Weights of a small transformer language model: RMSNorm before each block, a variant of SOAP for these matrices.
Each number is 50 + 15 x the weight over its row's rms, rounded and kept within 0 to 99. Layers, rows and columns count from 0. The size before them is the row's rms in percent of the matrix's.

# up: layer 9 MLP up, 448x128, rms 0.078, rows 283-299, columns 0-63
# down: layer 9 MLP down (transposed), 448x128, rms 0.0806, rows 283-298, columns 0-63
# gate: layer 9 MLP gate, 448x128, rms 0.0828, rows 284-299, columns 0-63
up283 101:58 48 44 59 43 76 66 26 37 32 41 34 62 58 78 40 61 59 37 34 34 37 45 50 46 79 15 46 37 51 39 56 88 38 30 41 52 38 19 55 43 58 61 36 60 58 48 42 42 30 58 28 56 23 48 62 48 58 50 70 46 35 69 51
down283 104:47 62 19 38 18 50 41 32 47 46 42 41 46 38 50 61 54 89 72 47 44 27 56 33 64 44 71 66 55 56 31 64 52 69 35 21 50 48 40 68 90 41 33 37 47 54 68 62 45 73 66 71 41 35 64 47 65 45 73 50 40 43 40 56
gate284 094:56 28 42 48 79 41 56 34 39 24 63 80 41 37 40 44 52 25 48 63 56 68 51 25 34 80 51 57 77 54 54 53 56 42 57 31 66 61 47 45 69 69 81 53 34 64 41 63 52 52 85 39 43 57 56 59 43 61 47 64 60 55 55 44
up284 099:65 41 54 49 80 54 73 47 23 58 24 42 42 83 81 53 54 54 56 73 62 46 70 49 49 69 24 60 41 41 41 26 64 79 75 25 42 52 35 28 57 53 37 55 56 35 46 66 39 62 20 57 85 53 33 61 63 36 28 52 46 25 44 38
down284 086:39 51 63 83 37 38 46 80 42 30 47 99 42 61 49 35 69 38 66 32 49 75 27 12 42 43 33 26 62 64 43 45 51 51 61 54 41 57 52 74 43 42 48 49 38 59 50 64 43 59 66 72 58 38 69 48 57 59 41 18 45 67 40 69
gate285 106:41 39 62 39 25 65 64 46 58 50 30 93 66 64 54 25 33 29 42 43 49 50 53 72 12 28 37 63 45 48 46 68 45 74 31 34 58 62 32 21 55 69 33 44 59 50 60 66 41 60 42 56 72 68 60 59 36 39 60 65 89 60 38 50
up285 101:38 50 43 39 43 60 48 48 40 47 37 51 50 58 46 68 59 56 45 62 41 66 58 56 70 35 42 99 54 68 70 36 40 48 51 49 60 40 65 49 52 16 44 88 39 60 44 42 37 49 42 52 56 39 28 30 40 51 61 49 77 67 78 50
down285 099:13 35 48 51 53 45 47 31 30 51 52 59 49 77 35 33 88 65 76 54 69 67 50 20 67 61 31 39 62 30 71 30 43 47 40 30 45 28 30 61 70 54 54 32 33 25 75 60 51 31 46 51 51 93 50 79 42 67 30 55 61 71 52 43
gate286 097:27 63 65 68 54 47 58 12 72 57 43 50 56 62 51 33 54 63 48 38 37 88 33 55 44 41 75 50 52 56 69 73 51 49 44 38 54 55 34 48 37 90 45 65 36 44 56 80 52 43 42 40 17 45 27 51 50 66 58 42 67 56 76 53
up286 094:47 58 55 45 62 63 63 53 43 69 70 39 32 48 45 46 42 47 81 49 55 73 58 07 45 40 52 48 62 76 47 53 15 57 51 55 37 53 50 48 68 22 44 72 66 36 47 26 51 69 47 70 57 72 40 37 58 25 38 40 70 50 25 39
down286 100:58 39 65 78 53 57 35 52 63 36 60 54 44 47 58 36 36 56 38 25 50 77 30 77 67 58 43 43 72 42 52 66 18 54 34 63 36 55 22 17 51 63 56 58 31 69 49 42 46 67 15 58 43 44 46 24 25 51 52 53 32 40 54 63
gate287 101:62 48 45 37 69 60 30 53 52 57 42 45 63 52 46 66 52 46 36 48 58 38 54 53 32 48 40 53 42 00 42 35 43 99 36 50 76 54 48 56 49 61 69 41 47 51 38 57 33 48 38 77 58 37 37 78 54 23 55 68 66 48 64 50
up287 104:77 26 47 50 42 35 61 49 57 30 71 62 79 67 61 93 54 70 17 54 52 66 41 46 70 39 57 27 48 55 62 53 74 49 60 67 66 51 33 78 30 53 43 45 58 40 59 35 68 55 60 44 48 32 58 57 46 59 47 37 59 28 55 41
down287 097:49 51 62 57 72 61 55 32 34 41 56 56 51 70 32 62 72 62 68 29 77 45 73 33 43 52 64 51 63 60 44 66 34 49 60 24 38 42 41 36 52 31 55 40 57 63 56 62 64 46 46 72 54 72 62 51 55 18 39 51 61 37 63 77
gate288 099:65 56 37 42 53 47 67 78 40 48 70 60 33 65 63 49 81 42 41 59 48 74 63 30 76 45 43 62 43 63 00 68 56 18 62 40 39 60 54 22 50 41 38 33 44 75 47 43 50 41 64 49 52 61 64 41 48 64 26 66 57 82 71 71
up288 092:55 57 65 27 44 70 55 57 58 37 34 56 57 60 67 45 43 75 43 67 66 30 57 56 36 42 60 63 67 39 66 39 68 43 52 27 67 29 55 61 52 41 67 53 52 60 76 45 56 38 69 62 53 36 48 40 64 30 70 41 48 60 51 44
down288 095:60 84 40 81 66 69 41 54 43 32 71 56 54 55 44 66 73 40 56 51 66 61 57 16 47 34 35 54 65 59 51 68 34 38 39 45 72 41 65 72 39 49 59 70 37 64 57 45 39 57 43 24 82 89 28 35 37 50 55 34 24 35 55 49
gate289 101:24 71 58 44 52 70 38 51 75 44 32 39 52 51 63 09 35 49 83 42 57 51 85 43 51 47 51 52 27 67 30 87 51 59 40 74 60 52 19 68 56 57 51 34 48 36 44 55 54 62 53 55 60 43 73 56 74 38 65 66 78 51 44 16
up289 103:32 47 46 37 85 64 69 74 44 74 60 38 61 63 65 26 46 58 37 35 22 44 36 73 16 36 58 32 49 75 61 64 32 52 48 67 53 47 41 63 67 37 62 65 51 43 53 57 38 54 68 58 32 54 31 59 55 70 61 40 64 43 14 37
down289 101:80 45 63 21 42 45 51 63 22 35 49 77 58 57 38 44 67 36 87 54 59 51 66 49 64 55 57 54 42 30 61 37 44 45 41 30 38 46 55 65 45 60 60 59 28 37 41 55 50 43 14 59 83 49 67 70 75 51 36 42 43 48 59 51
gate290 107:48 74 48 61 67 52 38 53 25 53 54 50 47 57 02 27 27 56 55 19 55 42 71 47 31 69 60 73 60 37 52 58 30 58 34 29 24 42 73 38 78 70 42 54 36 34 24 34 43 55 71 70 60 29 73 58 51 23 59 57 57 47 54 50
up290 108:62 67 49 41 50 69 53 40 53 58 39 35 63 69 43 70 56 64 75 47 54 44 56 50 45 45 51 55 51 46 58 27 41 40 57 38 41 66 63 58 56 57 75 70 26 53 56 90 50 62 42 65 39 62 20 78 64 48 67 42 63 42 41 46
down290 108:57 15 41 70 50 49 49 54 39 22 61 41 35 38 49 47 60 59 35 43 54 58 52 41 55 72 47 78 52 58 59 54 77 69 61 74 64 61 70 51 36 32 62 18 36 60 42 35 75 37 47 76 54 41 61 71 69 62 64 49 45 58 62 62
gate291 098:48 43 60 53 58 61 21 40 47 74 58 59 82 52 60 31 45 37 73 33 50 48 46 87 59 53 29 69 56 43 76 57 66 33 58 49 56 52 46 34 57 78 31 36 59 55 50 84 25 30 40 47 48 37 44 62 61 46 75 38 24 58 60 21
up291 102:41 46 73 28 54 46 53 54 37 51 29 13 41 38 58 43 76 53 33 49 46 44 41 48 53 20 55 27 66 31 46 57 39 54 50 68 30 62 33 43 48 61 70 47 51 29 64 36 31 27 51 40 60 64 63 27 43 55 42 45 44 48 51 39
down291 096:23 67 48 50 58 43 55 57 73 67 38 81 37 26 49 54 58 63 41 62 67 59 56 25 41 37 79 42 70 76 37 47 52 26 62 36 42 39 65 43 71 24 24 74 42 45 22 31 55 64 79 52 47 47 43 46 57 44 69 70 50 51 43 84
gate292 098:34 47 33 58 08 40 59 53 41 69 76 47 54 74 38 34 55 55 44 05 53 47 56 48 33 57 55 30 56 71 24 39 26 31 67 73 63 60 10 64 24 51 62 51 71 35 78 16 72 64 73 54 55 57 47 38 42 56 57 65 39 28 43 35
up292 092:59 65 41 35 62 54 54 39 64 46 88 36 33 46 65 15 41 64 68 55 42 39 56 39 55 53 50 50 30 54 68 27 77 54 57 44 41 77 48 78 33 24 68 22 42 21 70 62 53 34 32 52 82 65 45 73 54 73 24 43 73 54 47 40
down292 096:54 61 47 51 34 75 59 63 41 46 38 72 35 57 38 53 56 56 62 49 60 62 55 46 62 44 58 38 52 33 62 40 47 23 55 57 29 65 53 26 69 43 41 69 43 58 31 64 34 58 54 73 51 35 48 30 42 55 21 45 31 62 35 44
gate293 089:48 63 72 45 89 45 52 61 67 36 28 33 36 76 61 49 59 58 56 61 47 46 39 67 49 29 48 78 41 71 57 48 74 63 63 60 33 43 46 31 55 41 56 44 39 40 65 70 21 57 70 40 51 73 71 41 45 27 64 52 70 63 49 59
up293 093:25 45 54 43 55 70 59 56 41 82 65 48 45 56 59 22 33 41 82 37 45 56 50 72 32 41 60 71 58 51 42 23 40 49 40 52 68 59 59 41 50 27 43 71 41 43 65 36 29 49 52 45 72 57 61 73 48 29 66 79 49 30 50 31
down293 092:15 42 57 64 58 16 69 58 45 70 26 56 43 49 45 28 41 63 51 62 18 54 41 60 49 39 65 49 43 38 59 27 34 20 53 54 31 42 30 48 48 62 27 20 28 37 53 50 74 36 36 21 37 49 51 70 56 55 23 43 68 45 57 59
gate294 101:48 53 35 57 55 46 65 44 67 43 32 49 46 55 46 61 69 72 64 36 60 71 34 32 45 46 37 49 60 82 44 41 65 70 53 62 58 41 54 30 57 52 45 45 42 45 42 59 80 85 54 81 73 29 40 47 69 48 41 79 52 46 88 36
up294 101:40 64 74 70 91 42 57 36 34 33 36 46 49 32 70 50 33 68 53 40 37 27 59 42 51 76 52 54 29 39 16 61 27 27 62 61 63 46 32 36 60 43 52 56 39 83 55 80 52 51 27 55 54 48 37 64 41 62 55 53 56 48 51 56
down294 103:59 53 55 26 63 35 60 78 49 22 56 35 49 45 48 54 28 53 39 43 40 52 24 54 65 22 55 56 35 39 31 77 54 73 44 69 39 52 30 57 63 42 53 25 32 73 50 05 23 58 39 49 49 44 40 34 50 50 60 05 24 53 57 50
gate295 092:43 37 16 66 42 56 42 37 25 64 57 40 33 29 68 53 41 38 50 56 31 36 58 57 51 66 42 78 43 31 54 39 48 48 57 42 83 46 60 48 42 36 35 54 49 51 81 69 56 50 55 81 62 45 36 47 49 50 35 29 46 69 23 42
up295 092:36 47 44 42 44 25 30 42 28 73 18 28 39 43 54 74 39 73 43 46 65 24 61 48 22 49 53 55 67 66 53 58 70 85 54 49 56 60 38 49 66 35 40 72 70 56 38 54 47 65 32 63 72 73 55 39 79 68 66 68 60 35 49 57
down295 100:62 55 75 31 47 43 59 76 81 60 50 70 35 55 61 59 67 32 33 41 28 35 53 57 37 43 60 53 52 47 47 53 54 45 61 21 47 37 30 42 62 34 59 41 42 49 32 70 35 60 68 61 04 59 38 50 50 59 51 47 56 64 55 37
gate296 102:29 46 71 50 57 69 43 47 69 27 55 45 61 58 60 60 86 44 54 05 57 69 36 49 43 38 55 48 59 47 09 60 42 57 53 75 23 44 53 44 74 50 27 64 62 60 61 51 49 77 38 46 46 45 21 60 31 40 55 47 74 52 60 32
up296 101:28 52 38 30 58 64 44 44 49 53 19 74 40 91 26 56 34 33 30 13 53 43 73 36 41 25 61 38 56 40 62 47 41 59 52 53 05 47 33 43 67 53 58 59 62 55 62 41 65 56 51 58 68 35 53 43 32 47 51 53 40 45 44 20
down296 104:59 39 87 39 53 57 42 54 29 31 64 31 42 47 30 59 61 50 59 62 50 67 57 62 58 75 27 40 33 65 72 40 54 44 45 56 41 43 62 22 43 61 60 77 49 45 63 90 68 30 45 56 37 56 43 54 22 95 32 40 48 41 79 83
gate297 101:59 29 34 44 66 52 34 38 56 64 65 43 45 47 69 33 65 44 73 41 68 30 73 47 56 62 49 49 66 50 69 49 65 17 50 54 28 81 57 46 58 40 32 33 32 18 51 52 66 32 46 34 77 56 28 72 52 69 62 73 64 49 56 34
up297 098:42 72 56 47 17 36 49 38 57 38 57 44 50 51 35 24 66 53 56 69 63 68 59 52 31 52 57 41 73 76 42 24 60 72 35 35 78 71 50 35 41 55 37 51 47 64 27 67 58 59 38 38 42 42 14 37 79 51 59 59 25 35 57 56
down297 105:35 53 68 44 63 46 73 25 50 70 30 31 52 48 12 56 41 88 45 69 61 81 61 68 62 50 62 30 42 53 64 61 71 37 33 34 38 44 64 73 40 65 57 45 39 45 41 44 66 28 49 46 29 50 63 64 54 68 49 57 32 47 37 59
gate298 106:33 52 53 48 33 72 43 61 77 43 55 44 57 30 49 49 61 26 45 23 72 53 47 49 80 51 62 60 39 57 72 69 64 59 47 61 61 40 39 33 39 57 44 50 29 37 68 31 69 68 41 56 25 36 37 66 73 46 64 99 80 58 55 63
up298 104:34 35 43 46 66 27 44 42 71 52 35 37 30 49 59 54 53 80 39 75 52 22 71 34 42 77 43 65 40 39 53 39 54 62 51 67 44 57 48 24 58 28 85 52 36 62 67 60 40 60 52 38 52 47 56 40 40 50 74 45 52 57 74 58
down298 107:51 25 73 69 83 55 47 80 52 40 54 46 43 52 74 60 49 43 34 53 21 47 38 69 59 61 38 71 35 45 27 36 61 42 76 72 45 50 55 42 48 42 41 60 58 57 42 64 72 50 74 33 49 36 51 63 59 51 42 40 71 61 48 35
gate299 099:49 19 34 64 50 68 52 55 58 98 40 58 55 65 42 47 38 65 44 35 50 45 54 69 39 24 64 63 73 66 36 64 65 76 53 43 82 54 47 60 21 64 34 29 27 59 49 64 60 57 65 82 50 34 45 51 35 40 49 53 40 50 37 46
up299 099:17 40 32 17 63 39 55 46 69 73 43 35 29 70 81 45 32 52 49 43 37 53 42 82 59 44 52 82 44 47 45 67 52 67 59 69 58 63 37 45 56 49 13 58 40 54 42 52 44 67 49 79 37 60 55 45 41 51 39 38 40 33 44 67